python train.py --n_layer=8 --d_model=768 --n_head=12 --n_kv_head=4 --head_dim=64 --d_mlp=2048 --vocab_size=32000 --activation="swiglu" --norm="rmsnorm" --norm_place="pre" --norm_eps=1e-06 --positions="rope" --rope_base=10000.0 --rope_fraction=1.0 --qk_norm=false --attn_scale=0.125 --bias="none" --tie_embeddings=false --parallel_block=true --init="normal" --init_std_qkv=0.024 --init_std_o=0.0 --init_std_up=0.024 --init_std_down=0.0 --optimizer="soap_variant" --lr=0.00205 --beta1=0.95 --beta2=0.95 --weight_decay=0.13 --lr_head=0.00561 --grad_clip=1.0 --warmup_steps=200 --schedule="wsd" --decay_fraction=0.917 --decay_shape="linear" --final_lr_fraction=0.1 --batch_tokens=131072 --seq_len=1024 --doc_mask=true --train_tokens=599300000 --steps=4573 --dataset="wikipedia_en"
Each number is 500 + 40 x the weight over its row's rms, rounded and kept within 0 to 999. Layers, rows and columns count from 0. Numbers have three digits each. The size before them is the row's rms in percent of the matrix's.

# layer 2 MLP gate, 2048x768, rms 0.0634, rows 1191-1284, columns 624-671
102:495502563447457494386540441475428466483492454473401500528542549464465461541485484481498423423545480482465518483474403410500583438512468512561529
096:505467532505443461512467479418490546558505492465471492547499513479467482468526572507510521499504495497459551518523480499475537518435430552475480
100:577517460562462468491529466444446497404444501545491484511505461491461491476588434478485557526497485533541490536508481565507482477529443523511434
105:523560479486482502487516537534512492540456512481477517485501446538503502497421425516540470522548500474427495478471537517500488491467480506476430
095:502456548496374539433497538543538475527466529415509529486570519455526538479449557577418524462517465485519545438494485521586584542477551517494507
102:499528505535548478507449501529495482451535478508462539487487533544576479461486417546446512492514496467469543499496468476475584503504453576455505
112:469466576493509457474452399457534475462516483505467508536543483438459549501430531500476559473480579509385498516538448498511500448518417500460485
093:508551493468535451481513528469348546438548499426539530421534516473478514509450492436496517502574477559483598485385482489464477488481481455555562
104:491540501524487493514513519509527564483526496474415572513531545468526566467486534512506498530454458427542530530471543527533481449554509539482496
099:538499505425557544517478525487511474455501540504579630480507549461522433609481485491517500487510491472476457501433536548548520445516410522509459
096:486494505529526430517521475418509521492523445493536506539522485517532472517516470553460570473458498525496505426475485617522486499515517510529500
098:466505524464499478506473494534529449497536405502463563484521469516443503513513444494486464474500517480483468569495469503542521494521488501581478
099:515500524484468434521521541553462568526571534534450493503469492502427544449503534571461493549479447517481477452611512440514477542550525502550533
094:544518492468549537490463499524438399468480486552507467524470543531504488507456478495487491512488544546536513529597477465552525481501491510469434
107:530432480448491537489484530442440504468449469531465504468470501525585510514463532488536485513533485431431540510498489508500490569450578492537510
104:501551467500472524482553462487452468496604506501496506468535433508467474549444480518556548541421524504418546521576494533482485534447577496606505
097:587465502518446497422498534491503504456504430444456456492495486511550460513504472464509524483503513513548526523502528502538522517526450555487482
092:510445498522554485421453501509534575511518502577482521482497555453504464508516469496484483508504474494493519553497563469518458542477500477503474
104:468527499511466534502459540475521477502483480520492450530527464507462510467609515454551482470502512493488487414531573403564536485463465557563513
101:522492478464471473472446471463561493479523434488500592551450547486493566510507486518595508457445480507526455533455560571504529504427469463474468
096:482486497552580492537498462463480539457468531540478460474526526485511413559546486525486516473551507463544541438437461518516532448517547443481511
115:543441505464501508484483515509415578541497443446530532455574483520521531549579408585436544424545464512541617488478504489497565504512461483541507
102:452567537464574492493517504546472507493499430526505512514514527462416498465515460526480516556571551533506525517514540529485529547495498502532480
099:520524444521521467517435447510405456541550482514468542516443487471428550502522531497516537450513531461486510486460521543453533502534472551524481
096:502510504496552476446489494499556564509504534511577498479466508399526467518525484533462484566582503476514452507557522488523507470516478493613457
097:491518431579414483481509532432504422554531528476474496504516519608508534492538552511552461469485481464525507486512513516535493530524494477444578
098:467576418483421578431459475464538499543468484400514436532568440531541548491392438462568527471453451457516465457434528578479494506508480601527491
104:502435438478528483406511479498530537434563454471485532488480521462513531576551549465538499512474544478509540497480487470492503517523524468422575
129:556474447525529471480502502489500477492491561553446459541537473533443525457466522539515493448506507431558508481493478494507527506526524429376469
102:533408471483478506424483520521483551518485489568373490489463515512526495513507499517533553476454501475491463520494482561532449553523508506512453
109:469524482503532510457577543417465515525553512433560548462528392437552497535497525507504603463504522493573519472563442501471491518500537521500481
097:488495356455478497477507520518532507514455509495460561500594544489522526462522451584410534526493526505521357561505530492519452514515607533525512
109:555544489449479492470562452502531524489474551508471491543429464450521487549468509489495504455521547475409495473541454508496511543524515529469516
091:498508474480490520549522530506412510507582506438562526514506496470502467474433562466579456478462477565491453494532576535468514487453536477557499
095:473516516483506519545498423543508506536463508512529512488483497488439475514506519543507519538492525519488544497544473441503497492509552498435460
107:516470470465492553475520487503520446419473522520482529489470511509524593509486520489529650474489476505480504543474470541405474484419571572489510
109:607486460535443487456471484470523455536522481528467487508486523504448451456475513499507539456443517475429552540467493457488499502512480453506527
101:441510503504490481493487468520514526487504576500479533492524525509600502505483585499541498491570541526496469567500502511548502472474564494491450
096:484496544432454486577473417473524429483558496540496510474527549440527411488483450502490495487516525428464562481428548472595500520518580469521454
101:564519479470556531528543496591459480486484495517483509511461528480531548463568473455514511486399480457504567567468501498413542387452515387486447
106:549470423468587481520446500461502517529541548518538486558413498564510494552511513502498506548552504532550460571460506413549455459504472516481510
102:437425525466528544554510457492617472506479546487494503468483535480497472512490557489504479474456510530410567550469531474523489400520485541572544
114:560509516486513566465437477500496440543524476484514501531516475496419433569521498454531536573464443457489478519432480506511512430478481582477473
104:448410445517437494450563543515526557508480508516500483454521524505489571587521502486544514551446441472432470470478482466520498464471458441511487
101:505480515538493552484508548505509486496524480510502506609468499463580477440536570552511479459541490501444443553440462514528490558464463511473470
103:447471508526527549513461516495533481528460474529507484518513592500516539512475523427495527473534519519486571493493501519439445533488541512515521
099:503494577523470531573494445497463586530539426487491529670472514509495500483467382513501445504419479503510514544554524468461495493503524489536475
104:478525456460501541472476481487550538502504406548554469519508542497499550493518436546538520466496457573450509537458413539478510582557434443400482
093:455400477527527525456506500469570484461553482446487440429471482493437474460524520483537503494503515466586534510477565460556473611666545489524459
093:526522487471507574482511484506455450543535524480534496496446467466474490430519564581514528543498488492535444458557540494496540485509457530544495
106:489526522473508515539473448483490520510490505507566513472428513461508412549508586469524481508549480445447521425462493441472503498558455544567458
092:570459552483477478457518472482553484455478492547520501507526574476526464518545488512461450427483548535491528507484428412551458497521545490519548
105:533490448496435455510452506530578527469545432486466517528472480450446498451532456577486489474451575467481521450502538450589474538454570529530473
098:512475460488492516447494559496505495432591588470524542482510485432513484485531513514500509515524564572447527493525539478440611442418516425473559
091:528552474454502484453480501545450503452485502426463547421490506481558564548507478482506486510403507475473566476566512551449498489456495498528477
112:596515547498424551496549565517481480529478448426528516478452510495482453503516475543565492546468471513466505524506513496516446453541486495522530
103:556535508490522488515466515507506481487501401446564498420504443485564470531474542460484482522462508486508481466405436518527527510499580492518438
105:532506532531495448557451525461542516498533465462574522489507538491528457518565559541493504490521437476624489528512575473439433475501547552494490
101:460538500556528522479470483462536451489554456455415462543503467473498499489508502483543457496454533458487496456517434514464418507458458570543484
106:523457540322487425488480500426467517483505488504440457585455476493404578529530420527567489503531483477447495484484563481469491480513487479567521
089:502486499541474481485397492437547570515484520486553486482427502528506472467577541525494534487536541501466491493421465567556515548492575434486506
103:563523466543523504414531483471607506518509493459527494480454467457573476462456519479570468471504468544469502455445485550576513504469463513498572
097:563492462492502498455551622573572488480437464457450490406508495480510433490500501475527572523509464495508555467458492521506493521494501433483466
104:492537524438502484511468524525547578547547460513466518503461508518607417574483490529486557526483483537549481454489476473590552518549567478479573
097:482514496515501539465483550544504430526461488473551378506443478454525508521519508443501533472481510495562534522435521513469508501433484502545525
106:431490581478485529474513536465494543504586515497523533423493540514533519486583502511453468572504480507494517507436453550506437508462529475472459
107:611572511484425506459553513481446509507510472504473514534620437556518447586549499589467523505479541516582449524518569478547440415531544527490588
095:544520455490530438471462509578450531473455478429548408496522471531531507546504490465501501545486459467510471496470449568517541585471529449495565
092:518578480501550518548490526431540510475571526600506444492494498531508560571529501482454508453575520574526455491485497525470429490477487497503498
104:571479480532490442525578501421462449545453460543544517468465544518524583495564509525489533447556533507506547529470471440547577473548543505600514
093:607554429507446525493438446528529411485445469441474563470518419493403501528500521496497500553493496545448530475467560453524474519449519473549496
094:480471480483520517511472398498449488470533511446460496509515528533457530450581524546451547497564494501500566551506441419496491504495458425514435
107:498462454520470527501527456449441594472474438423446474589514522499523434487491539562467443485483480460512486481530488520521497495564458479516542
097:491498525506552550539504511526557582562489479509477474486482517465508500500505463473539523453411507535540447499573466528506411529573481500533510
094:457421449463450591578463489495530463466479494472467445509532529520531543528489419598492484499466477507445456508419463477480463501479500464443498
100:474510596464517545506589467472453532494544500496484481559506466535437521474480511512528446508508480488511555499508520529413491512482531473508560
090:530554514522499457476501495572463440469432454475538502525532502461417519487534503475470527516448535418514563613457503513447521540474510438419492
103:551462469477477478480638447474441480566555413512463534480469482504444465488468535484510480378490526419533524570415551487524522478484533433546438
095:522461535562560530460438496483391463555518505519526509511531486528453396469550472514502545511466538532531497515447530497483481498519555430466543
103:452448484514520517469498498471530448595455520515530510591471511553521435488554519574566500503555533510482436590482502383500486463453429536525522
107:549536454406564448515417490507483530544455454494603514496508546452472459447539478471480581496542491544540446522465509485534521452468441529459490
114:419517489480530517490538490524537444478513548562519440556482547481562492548477456459485471532628512412418539473538495485492464511493493490509437
100:480510528483492410514450551450541466516576536542447481542558474478561443497509541586470506527480501480492499562505519486493502462432574470430511
103:474516478455460451587502458529537503488507605499497548532474558479488489472514492494513538511512457450391543541503592423417518486543528526467466
098:470524518513518498508462428464490553461449476467579482514537449495616531461482531505546510582480464478511510447502465588565503428480622562549533
096:495579469470474528559477480471578554494571534545520464524571469471484475516476483474473498461454464394375579496477508532469568505551479534551519
096:509531576505494488559486534551564485550516508552497505506522424526454531541471519516561505524454565551528494468490420510452498493496487444525474
103:486458460476466493486500563437508591576525497518537482506497463483520492503462511498513513471545430505482426522428483510573463543564422505470528
088:519473506452461459507537535521490468508496490453509536488486549505474531466432502471498520495553491507496525478408434426424523544496521465579488
104:490492491535505485518543538517472485492449506594602434430470542509540448477559440502470454525463518537458494509541524483459522509546515465520525
091:425439464442435529498592475482520477521459544526448423483520466513497523477508488466501530487528476553572539430524493437539431453563559540452533
100:514508512469461541473483488495494465482467496517461581527531465558472528610473516539528546516579449483499501483483469522445483452446557417505470
101:524539527493547518546509500479592557469507495523506521569454498398499599569510514517574547528433487477508524473536538502492422516504505557508507
103:499549524542498494464555445557467460552485505538520499500512459556586533447547483556512482484468517529473490513494516524495495473525492479478446
# layer 2 MLP up, 2048x768, rms 0.0637, rows 1191-1284, columns 624-671
095:498458516497492508454541465581463498542461509502495483505541510509523502538519510448505546515530480468536537524453406436508602465528456550544463
095:450525531560543510529536517468475503527458549513525526495556493539448483584527482425491570544505487474520456506511558437510498533453447466535499
102:582510501460540516465499468484462524407505473501402460517556482528492560487563481520510515562460464487490549487463450599481474559443496522470460
099:476426481523544527521414550503475452499485576492508487537437512526469573459505542538481517491450458545440470452485468540545541561437521574488498
099:504549458555486462447506509465510527532467483523480486518551460478562502466524537463513576402434494425412499438524464513482622515589476570561563
097:502533453392460411424503552507535483516439444501578520531458493528574444500467427457469537449484468517504504505504427544553527500471491533505470
101:502506507611510517504522484441547469511556488502434502484546544479534614487430513511502529488476455518476567490527542468521496494552420542470514
100:449419515438540492508498475451453507558611462501544482506535516494532535509523517469534374512532417497577467501551444475468530527528536438468527
104:470523440501552520468489513490504500537525527493471417478415504454545513505519453460452445441518501540490466472579551485542508546479483463488477
101:509537466554474528467478508470517546491546553514461458458518507575480519523533555503494514526509526506470546451396516509478515513470593456528524
111:588513484440525583437460604554510505470423479463510495467419458446479520407493542495480568502478471509462549550527546485439551517495514455541452
097:535561542466491534522485482499550540487501531518556465555509568365574451467389524415557548450446514477605515517450507544460407471522448456426397
109:476529511530464453510574470479567487528595496563482380516482477479478488442497414578541496495462512491480422534556420417457503496521509495522503
092:500491505484472568512530470522516411518519475540512442528478540486506477515470473529456555430463493487552509532527459516506485529535536490531492
110:468452447460459495561594507460459470485473450507473490504560492495463527566561543568454479501538549530521549479516526558588472541473567497450496
103:457486467535480398450566537508497507479482527500474525552492473525532466512514519504501433552498484470538516525456518588555511529407548508501503
097:475545513429547510571538478460530503504508533520538550487473434521518492523562525504520477460510486477480483540460470517460461497456516520486426
095:508464482441545446589479490441493551397525487529536485496568460420519423504478538518483418448537536551466479547493487431432490500475503553466482
094:564546476497536505500519524517500546566521492585505457567535540463434456491498452508548457504498513544505460511486548411545468404467485463530532
107:568505497526509497480507493534478438567512492520479474479485528559546491550465496479455486545475518538505556478494502471433474518514458557552470
098:478546485576475498476462488490451529520518497525516491452548578496545458565601511541542438510512520491475504492472472533451504409488459498525526
107:484504572424466504491464497449468435534466557526441515588519466509496538523509444530538501555482490511447489510456496445552538586474451469489513
099:557474517443470460462476478488513515441499506507542490482470462519496508644496462512518389443436436428515488544485483437487518538459463495494451
102:459416503567513518525450498539497440505523507434503513546505566504542538504475494495487555512464554516534453462531513379480553461532509532475529
102:514485481484442579456523535470445604522464423479538534496503553515557480512611401566568473514468513490491514517442501579518538492484467503465505
101:503492529557521467473522533418511529556451519519504474485424513483509429521520501474464513447432534534560468512487485465563521511515477589508556
095:465441529459541438541508497523500431490462491557541580503453497467495452426532537440481467517517467558479493494533437473512553501444480398479549
103:495487514447499485484460482514514470420548456510493534457503566485473467540519562517484437543545532496511504556557492461534427541586472473495563
122:487565523485536482456492440483477518480514496564472491496481466477413526533470499559502562510474514464565524525527479435524535606521552484403540
093:472519508486423513492526438490486528458466475515571469478432450458495432472543547456552544474549462532480550411466486584423582515480497493504546
101:598441459481430424452520488478432475505484580493516546480492513553456599488503586499511526537539480430579471569484557504471431521556604485453468
095:524462453510555481540459547516503507503376560442542586515493533484487473497537590502571500450464534489502471544525532473440514491491474501545479
108:577483505539485497502502477514523503506459434498498509460498525517591503455454497504532521543494495484556493518545412519545460502515493496465557
086:448462487576390516469508522553433479491560549506537503491509453525505475477500526449578460511513500491451507482516573436483516528460374521465517
087:490480502486440447503554478518507529512497489464519542423510576500472435447549456458527534570517482378450485495463472535491527482510538468505441
097:527461457464527471471478466474485525509487476576401474473610439500557542484528530520552492518454382484505530517414528476531495509486390542428482
098:515514489537512571518474412533492517480507476557501511474445487512477481471471458459508422498513540545495454482505570443528510447448558508544525
100:483517506461399465503433451528479561437551614495470531507486651500531444512496533481482458555521463570465480478550498559576441502463515509521423
091:559535392561498478515511469543521508489514521514512496496528496468516563439476487459486500564487503564521486494515513487503475490447514489549480
100:620496556521471448513508515508523505463469515456593579519454472519485528469535468462501493519480458419480536526556417490451451492519497519502543
104:523542497512530534450466445441454506522468506567453511495428539460478508504549527488505544523553510541534418503530457487535472565527471535454509
098:482549606506581512507481514527549508531480506549438421437503499443482508468545491457464521532474517476521456603538422489499429494430505463478489
104:520501510519490510502436473434506465489461466508454574464515581485483553508505557491523563541486472506454534510442483473556515448537455543478488
097:498497532543424466541439423510527516514523598494504512474449509525583545462412547452483543544458505563517517500549525491432452488475434521474573
104:526502469485421532511512540603522578516570496498523532436507538527566529509549481516479499475525529430504532500506492523524627535446462528520495
100:450495445553494462498483623475496497524506485479428514458537548556463502511525558521528515491549477505504573568536513576508522539423537506500505
104:486483555509514479484459455511521462538479607452455472524511498585493519496497552592491383605515554551528537500414450540462398520510526567532460
102:537487529446520517531537493459534555505602445556470470594606490520455529497442535505470483499449515491471546487438426513590537531543469467420522
092:467511494546485442460435521467497479535566545492433495457426536449523530469555502434511506560476500514480493505503501510527494521548551468521513
097:579476432458511567491534479489511491572553535490528427455519534544445525489551461561532443524535461530572375500470502468463450493540554549584492
113:533468423476529526503509536536464508512488486536501498491478463473513469510493548552507498537483533513514509450520487519484513517496426536492599
112:518444529423457524563493478491468568527469495507517575473534482502451502524540523485464504499510551443568468485436489561466450473505517493532531
104:523533491541448513461484476502452498496476517474531512455520550511442538462558574505494531494475443515510472381505488536461397484421571503548533
101:441500506557422465433521505512488520475527524453505488427477463512456491522428483488430513525452542556494546488486497480466570440481415487545519
093:466524511493512438475504497536444472513531478476524500505467438551551489440419413507465458514454474485398479440547457529424538569487491531485404
105:558412477507515487548481478492458506565464573500447504478499475499518436499451495511501524481519432489476474579495496538457529509463504535548565
100:509517568568522461546505485484488531426461519488469461553521560469476516462476438526504535499520550529554516431545528618559457539478474470494488
107:562574506529512496490422502499574459511462510498487450560477509482543607548472541454502540507478530474454502473519474549438522452473450458502527
105:422499518501531514451519508470495440557510441508528479504562529513517594561512524414473515549464498525475513540512443502485494466495482534547496
100:471558514529511484500503508538509483562543431506507526493459516514502508542511531527462545525548521459522478506545446520519486503522555505499437
092:495537553428474434539530523470494393471504490491496566497491475513506459453392525506510487615503508497568498513495433525543457506521498494503528
105:438512549539433468558511523484480487500498457475481511491438468488521569404504569426545565586476514495572516530459528502449464464528471502478545
099:483448481429540568531541484482537394586492509485575446483522456485537552478442516517500521492517528511521489573487524525491563508514495513559486
108:443399496415465473528532452514466523509529575477496541498555507470515470473523441574412488556478477462519445438530575585563497523529525460531509
098:444551459556546521554508550506579538521466513494533499491446543446527392499517472464427517544521494394496540420490469522477459502548516472462544
099:525495532511525469479477507564484519509506566509483518453526462465456574506575498521536538445559500455571493490485519562482541494586464536551505
108:526499560493463439526497425480553508534411547497470577535498467510540473475481454539491552527566532489484473568497520519505495462555502501533413
094:484531510504482483509448463501534465494652502578495517509472524485496531497495517492495535476499460473484455521494468483497533497524468498514450
096:498536462489493441490531455511526577433485527429558488476460518520492478492415460498530487504608527547541525537505514532504559539495468544417490
103:511483466446495483443481553559547516494468481514518440558555453578493459489514488475471509523437550513469504459514483539505457551481503443410612
107:514466482583514461424507491493416555509475479523462492556464518466548616487542489441480485477539535551529529445492503411473442569516542477541506
094:487431494463509592519457479524538507486502544568474510557481505536432429461492468440544500500477430451490497480471479494474514510503514414501510
106:561461468504497548550454446473460444446559468486503500534513518427578511537516535464481512524537452515408506495453494544508492540498553538538504
097:547495524399504502525568469500512513496481542446491546507557468481514489457483485463560506428531496423429543429530521544492475481464504488473479
099:502450490531483506524516456531546544564515432496522427475443507555515503627487427507484533487480488480549559535538557579491511472458474467472485
094:496512508467498526470467509473490496494498461521512456437569528543510542551600513595522506493413505464458519520507456433542535508553532596489476
090:464558440516496493503550559495517482478515491495542430503540509495465535450510433504522482514482551494537578486482510547456515478481449481497502
103:513489485495542478563469588468523548436505478528552461499457507491463462508553480458564498462558529536491441584413538547481552526576441471542434
108:457452474507535462531534506446484496484537475515457570495489477466515447519517505496484543503525485504511461528590566497399514493502445511465574
101:508497516471587523557500524486546551499408514465495488483577471593569444516471458488505603546498432372492481540458535446529470502580502468435470
095:518533462478513550492449515451480495553563517502383502483507493490460493405494488539485482507490514563505458463463459451518494553523480473542476
110:501581560512527542475454499501522496498556511568517482542497489423469527525500497537515519488530382485514485497531473557474465520438527563595518
101:485533443458479591494546538559515540422449529449511566449461595527568504558466515480550562550563464498461515518567530444595497512540500536508504
095:500473471536519543523504523443581568485496503451515512451488574526538512491538500464516564455448517568551481445473501528557541515506524466565500
094:491508531501470529475512483449534512522476508492554505497440503571480529514591461465496513443572563528463547514576464450459478548556512517493435
104:527534463504498480527490479532534425497530497552524475473553542550479531490494430496495491456501549453446522463457505519486543556479491565421570
095:508486505526539532484445475506478549534480576440474465532545512466496500501564453471547546452560504540514529482521544481551454542534473596524522
100:519455550441476451485522529516487494428497435523471467536468513550525494492399532527494553584477506473529457483501469480470443467455551500489462
088:459534511481545516550533481501429497470474481495495503554481435557444456472562482552487504520493480472437483478564511497520466436551481512499512
099:521475411551491511434508578543542454486572533463454487495497427545481538520532499509456487508546504467456518413498472484542503484484486479520525
105:522507455425461472437483544479543439531457533495527489499548538462556544417420397459507514531509457499451513545538497501481503538529455568500514
102:483516483526503516523554462571456443569502507466493473487545576512469581486443546483444532413531563554484465493511498546504516515486545533464462
099:528586432516425539480533563538547504448466497467550456428537540501500446514560496477526484487531513516531420507571493442506475583466416436487547
105:472502576469567468500509539470477519416535529477523498454513492380476545598536477468485540513483474539568471446543459530497474571405544477546518
# layer 2 MLP down (transposed), 2048x768, rms 0.0597, rows 1191-1284, columns 624-671
098:489528429513476481490513509450508506463450464465520469482513503494574540605532427444455479498441527454481469513485484446439543408488469461529551
099:420530523486511487450501467498518465481481443465527554513435469511558525479508489523533537493471531489546465506518469511502458495472510412573568
099:486474556513550496554495475504458491539452520608503468485561521563439484508426473583553531546515549508472462488438473528563480484477484566495417
103:482485480532521476484412521539480503502554471502488462515411547494521523515460479536517502520445516437505481472456462496530521521502530495439519
100:430523464502443452533516470563597540519571518521534509549439478495482462569550545559470461491536503500563386430425486471546524462514501504480539
097:479523501521505499456483459513459483518473548512491527459424497576480422504540517598489546467483482547488499502487519485535494497504429484554424
101:482507518514496601527559474487472556565522458507408427481534443607493544481521594518550554493495487528433473442483557523553449413569537544426456
105:501471568508477486452461532477497497529459500517527531504555542457509487529503486535442461450518481453528496509568487553501462511455483469501487
099:463489525439509521493505605575556481508504527533516464473557496528542474475488520491567408491492477445510438466553478549532447475460455403492486
104:485490502524489484437493523542488533499480473488518468585500524488548492573522529510645482515565474493492428425523499497552570500514486523476511
110:576503519470505509509589544449463489479525480538509445483547472545474472477507436455510527474489539522482481466465489551564494479466551498512499
103:431464466461485488487538433497432455435504545535448453443548528522524457417517457497513513497468526473430503512455474481509538536409443549478538
105:513510490480553559615539582426544528517491440467510547394501466526556566559404490445485393485524482472476510553427520497484525515517452412467470
099:497444484450485484519501514497484464476549523493472463416522516491499496548469458488493503531465574498494499523553449394555517488543450502500479
101:479515528478572452503553521509543542531425553428507442532476490503454545503425500549592524536515548570432472525532455465557529535436487554490513
102:462389453522461526508495567508509459554459455490562558550519488482506552465511456525558560493521539467528467507512490517434496537523458467485545
101:581505355500577497515522563510506511519488496495495533546489473494506466500503476519487507499466501566525538518497512544479508480502512496536462
098:469482514479467516501446482502456518467459528513524584577473484468425483533432558529529422424528575510508454531538592526425483496497520503480533
097:542543499534547446500519472510561469452484461538479502549510465555465585475555466431514527500492573562502467402532528488576527488473494534532550
104:453466480438405473521561500432507394512513508442513463507494489584542446470498471475500486529494447469465530513516510491450462535483467508513489
100:401523521493503504466529517452505516476563445455509523483448531544505540533544496534479464504464515428486494554483511595535574448474461543437484
103:487492509528502531466548557493477475556533531428525545564503516533514448439476520478408523487501443540486579454537486476480454602534463467442482
104:507485473417549483445435473497526523451476525469510538567471421498490504528466507523511449491408397537474436558487494473567503552539495545468449
095:509459511486505489548530527490440478515497563521483543564448540544495552475475469448551502415457511482507472483500541541519515559512489515564538
101:487475490553524483552526563535487487462482519509456560534476504455496453501507486541501442538477474490526497496518519526529527503504509486562489
102:510477519439535495477520533475425498506541505491484496499510442490542421576569460439517471477475500468530504464531563437453481519475522506575421
099:444499546503475487485499542444540457549559468498533498461451567565544470486526490415506551464494557458515496500538417434474477462597508542481486
102:475454525512448442502537486467535485491434476522472482566490468473420483435518530482428399468552450529516540492528512459491429478536448540515471
104:535481466455486509484528503489478411501464502516543498478481461549511513507505543479540470552540500448478490523525511477487536482471532491507445
097:414496560495468534534475531525502439544545487468483549545533465470536492475556529453460475487593535594448495472473493456470551463517549555545556
101:583577515534526499460481475500522508473489528509453501539484517469545536502555426477465486487528474540546502549501515480493463453415491417451437
102:504443405548493519480561501450493508535502510461553533449620566445506503444474540536474522491473524475464502508556520504474528441528497462492475
094:503549469460545519534549538492527496622448472499596479444446508504564480545501527494543503579476530495493514497508556503545506496526401528420593
093:516530535521513480513571499518535521463520557453546510478444459519567515504542531532528523477494568455498460494538502527507548463533478429454553
095:443492470530512446461525493512483493492452503479509569514488534455510460607544493520497518444536534571532404493541455495477537545467486488494521
098:562535496514478536509519520530499484519489456516501519577529554591448534476490492499498483533569479604502484469538506483510532434456504550424452
101:512489560484436540459508462531471481443492526514451518493482504482462489503525524487481446435486537477492442471528487508516488555534461531574452
095:399547537497529548576554459510538503483517539544428509500450529488501519553508492488439502437507481566530448436475442482497507454530562514509543
101:476555502494483511520446515541499496501544469464554513529521462525488500500536492445518515573486523567497516451486566556478511546459512451594541
101:505492502490489590538549499567441537500437497499521474490466495507552517483516500407589489491493499423527499549508519518523543499514464511539470
100:529429501441479523535524492481449462474442522550540522513508502483534456545502499525447524564391497517554396563424453515431458504475493455489565
094:513540497479443545510439455473494543477544378527487431439487467501492451478544515494466532463426477490498461512589448477463464501464465477511487
095:412557454521522515490484470505516495468512481536524483501490472412436529429527493492500473493555461571462575498502491439577577441484506460473565
101:548548573502512464472551465552452536581460546460466488501397568520470521565423555452480493450427485457464529549506520511572581526511443518465542
102:503466474514526546566453498476454567455426513535485450386490474478451497549532543409520489467479471517512469477469471474521573498482488530535599
103:572447467534486558468533440495496492490555495474522493534477438458581496514447468427453459533491470475472478517472533445534470565494462492536526
102:486520522532526474561533477604494502554413482426496482513482431526512582485475524575551489560504518508528456478479503538504489608510532471480482
102:489530473494504522568389495509476464492510492500471516404527533501582505490474454515473515524438455510481459494500454548530466499497426491483541
100:532484569480466502512476520539532477505507571471448442500492548441503455522501507493497488480496583545532519568519528465504520484517472542496563
098:541478456500505434497478477569534465530530521450536419486469496589424449545465414491464486470515469487492502538539463517493476474504511528454522
101:479534490534462526516520511537543527521449447456515470577476518504505492493462460495512536522487515498362503472464514516513523464476544465481414
108:474405524516553420418502559564510530453516521565532433560550533427520483571464401507458535496510440546456483530533470460522479476513514481497498
100:537441473510540500504530490517493469478465555462505533478486529505462508487533460519537507532402513519525458479460534520515526481522575509512423
101:534557515487522539471586517544536517478513572500456486499513429497430453417501577531412490538476520544506580493491503480465473449458559540499515
102:415496461485505520551550513542529495514434402492514555516479546456495576560454445459486470471508509596496487526481500517506518495474512497456481
098:513490499564556531521492459543488535536408576456556511536499465521468487473515509482555544574507511524519470487521569449562508537488450494495570
104:544550503474498453472475468425510513448525523495488488521542500474507559476541548480527544540548479488465534427587492480532457465411520503474574
099:453482443505452551556464462488547492519473455543480525509518544564501491480439402440519542479544495504485521464496491466496514496494516480416492
102:452467439489512530460502512487543494465467523469447453523521481448557409484544464511429436488512488543544519515523541392458485518506509557493471
102:452496470532427523483541462483525429547433543444467495533528496558519496467460492456489486523485563554608468472519532535533578438497518493477544
096:538499533484461462514520470477581498539506485568514442540516520455576556551547485521549526517560547490542543504511540615482491530420445481490529
101:509460564505502497487488518516478499463524507492536537513516541457488555443498550426462412523408557610468494501466511498486479494577512463516527
100:440543539526492505491454517428458511476454506538476515583526541449533537481532471526425479454449492519520493492508461447488484485576446522534525
105:504516465486514488498434540610473520503510509524442470523496511517488483511464488480526564551423478516435450530478466488453482424460513495456419
097:493515451504513485503489493423513568525486525545577531541472545549522521474434467448563519493499496487518495540600487545483436464491528468498536
100:504498521489489498524521566518435526505489463478502515488558505491517560569465531514433466500491496427495496447506414491501475507503541481552464
099:551476532443505537458488505505524433516477478459443551501485493521429480516487484484453509556493490443513550505526412497587430527513472500488522
097:497513556488509484440512567485532583451451443553500499510524535503574493439528493487508466531474495402391548460472478484553542463513461412557462
098:525587547561544536483497567526526473526529466464506517480441459500516518470453516447557505499439544505477502542483498498476505458531473475585465
099:588555520515455504518485488486504507555502434538530488545511465514516521457473488525504457500421463462516431514473474609467501462487525451537533
102:468518570493498490533459514410518542482512499455500479438508549488441495492524542500551483495496521429541524529560475536517516483534507510444486
097:468490525471542438448505537553491440468481537459491532429522480519525475527505433422481542503494505491552460533559484607441525565488528468467473
100:516436532561546430644495594504540484423438494515510521342535529521504508516559477482496513499477515519410492485503527460543556505494487461522606
103:500474507538462536524506461437502473561549450550501456470513451547486595485483474442464465502517546467500414522505444515528462535500489514480522
091:500558535539516423518534467537444507437520478510549554426507498483520569497549489484484522507396567475517549496590493512476519543473423529520532
096:478504491496457481556493468458512435468559446532490491500465507482483525511558509449503490462512510504488539485488564470517502617509477550518520
095:473577407587473515553510520508444494590554362535504461520496518503495481454454479551496552480482480488503499544502486516454515533520525519498501
100:457485522458429533544525557450503563529487500457430481465494510488474516470563426525475467614519500626566435581525506461483534548481524484511490
109:438463512451501434532493484512553521410506532506471429557481523444497516455519489468559532473519475481538501542516476498561550481498526476511475
102:468521491476542487496464462490472550523489509551468454480506460486463554479476516558463507419495502506519461576517541481515537544439478530534519
095:497459498491501503461552531422503483471488539510498480459446490552472510541502491520504511505434503565515502561540472485489512568522467479546531
099:537517507536517512548481490507581480474494426497468552434535503517449559495534446549461502571475496631542469511514490513471479523496511576525540
102:491451405545454508537481525499468522480546517515459565419564620485487473513546483499545520463543548507491504545532585546504561493518536513447525
099:451431513488507589530489478503472483475513492572472460462437426521574506459479491482461509489477508526506527489503449495486433464504501527495494
095:445529482494391473559519504481517562539495485557491485482467534447489530469447531478542445534458523481461413468498431497465577509447506550503551
099:498502505489499494480572538432458431480446471487562495565529488482465488479470411496400482515535482544487502439455492472487464484558497539483525
101:499439498463523513516455488470489487534533513540482544510474503531540393486484523439529478504492436543506475481528522532456435521463535480514508
093:489503495545486512479519498542458479465548528461480591510529517591511533478493464483456483423475515529530557510477531489467446523434504495489501
090:481473494465508576562523428530478505492503548505510495491557461519511527566597552439508422530470517539455513441525467482586572565511435482500553
104:529397470525401474454511472500494471488477481534477477524440508489537469502486529482519508489476499487471534583473517500470464439600499429543550
107:499534510526495514518513488475453482476544522500470523627513445440499525529463497521504492609339525506555517584527549472503448487536510491539497
102:468533502528501487445533490449497576491492480479465420531561497490487449467585492473484510434468573497517551492559467478578581549486498496505508
098:510515483489468535506526525514486507495568555519546508519494525484458508445521447448505547499616526521497514529484531524498465493525556465520529
099:494488500567476496574458596514530467523491485502506529559453470471510485523534542489509566418546508512482518428544502504450560562447526499512531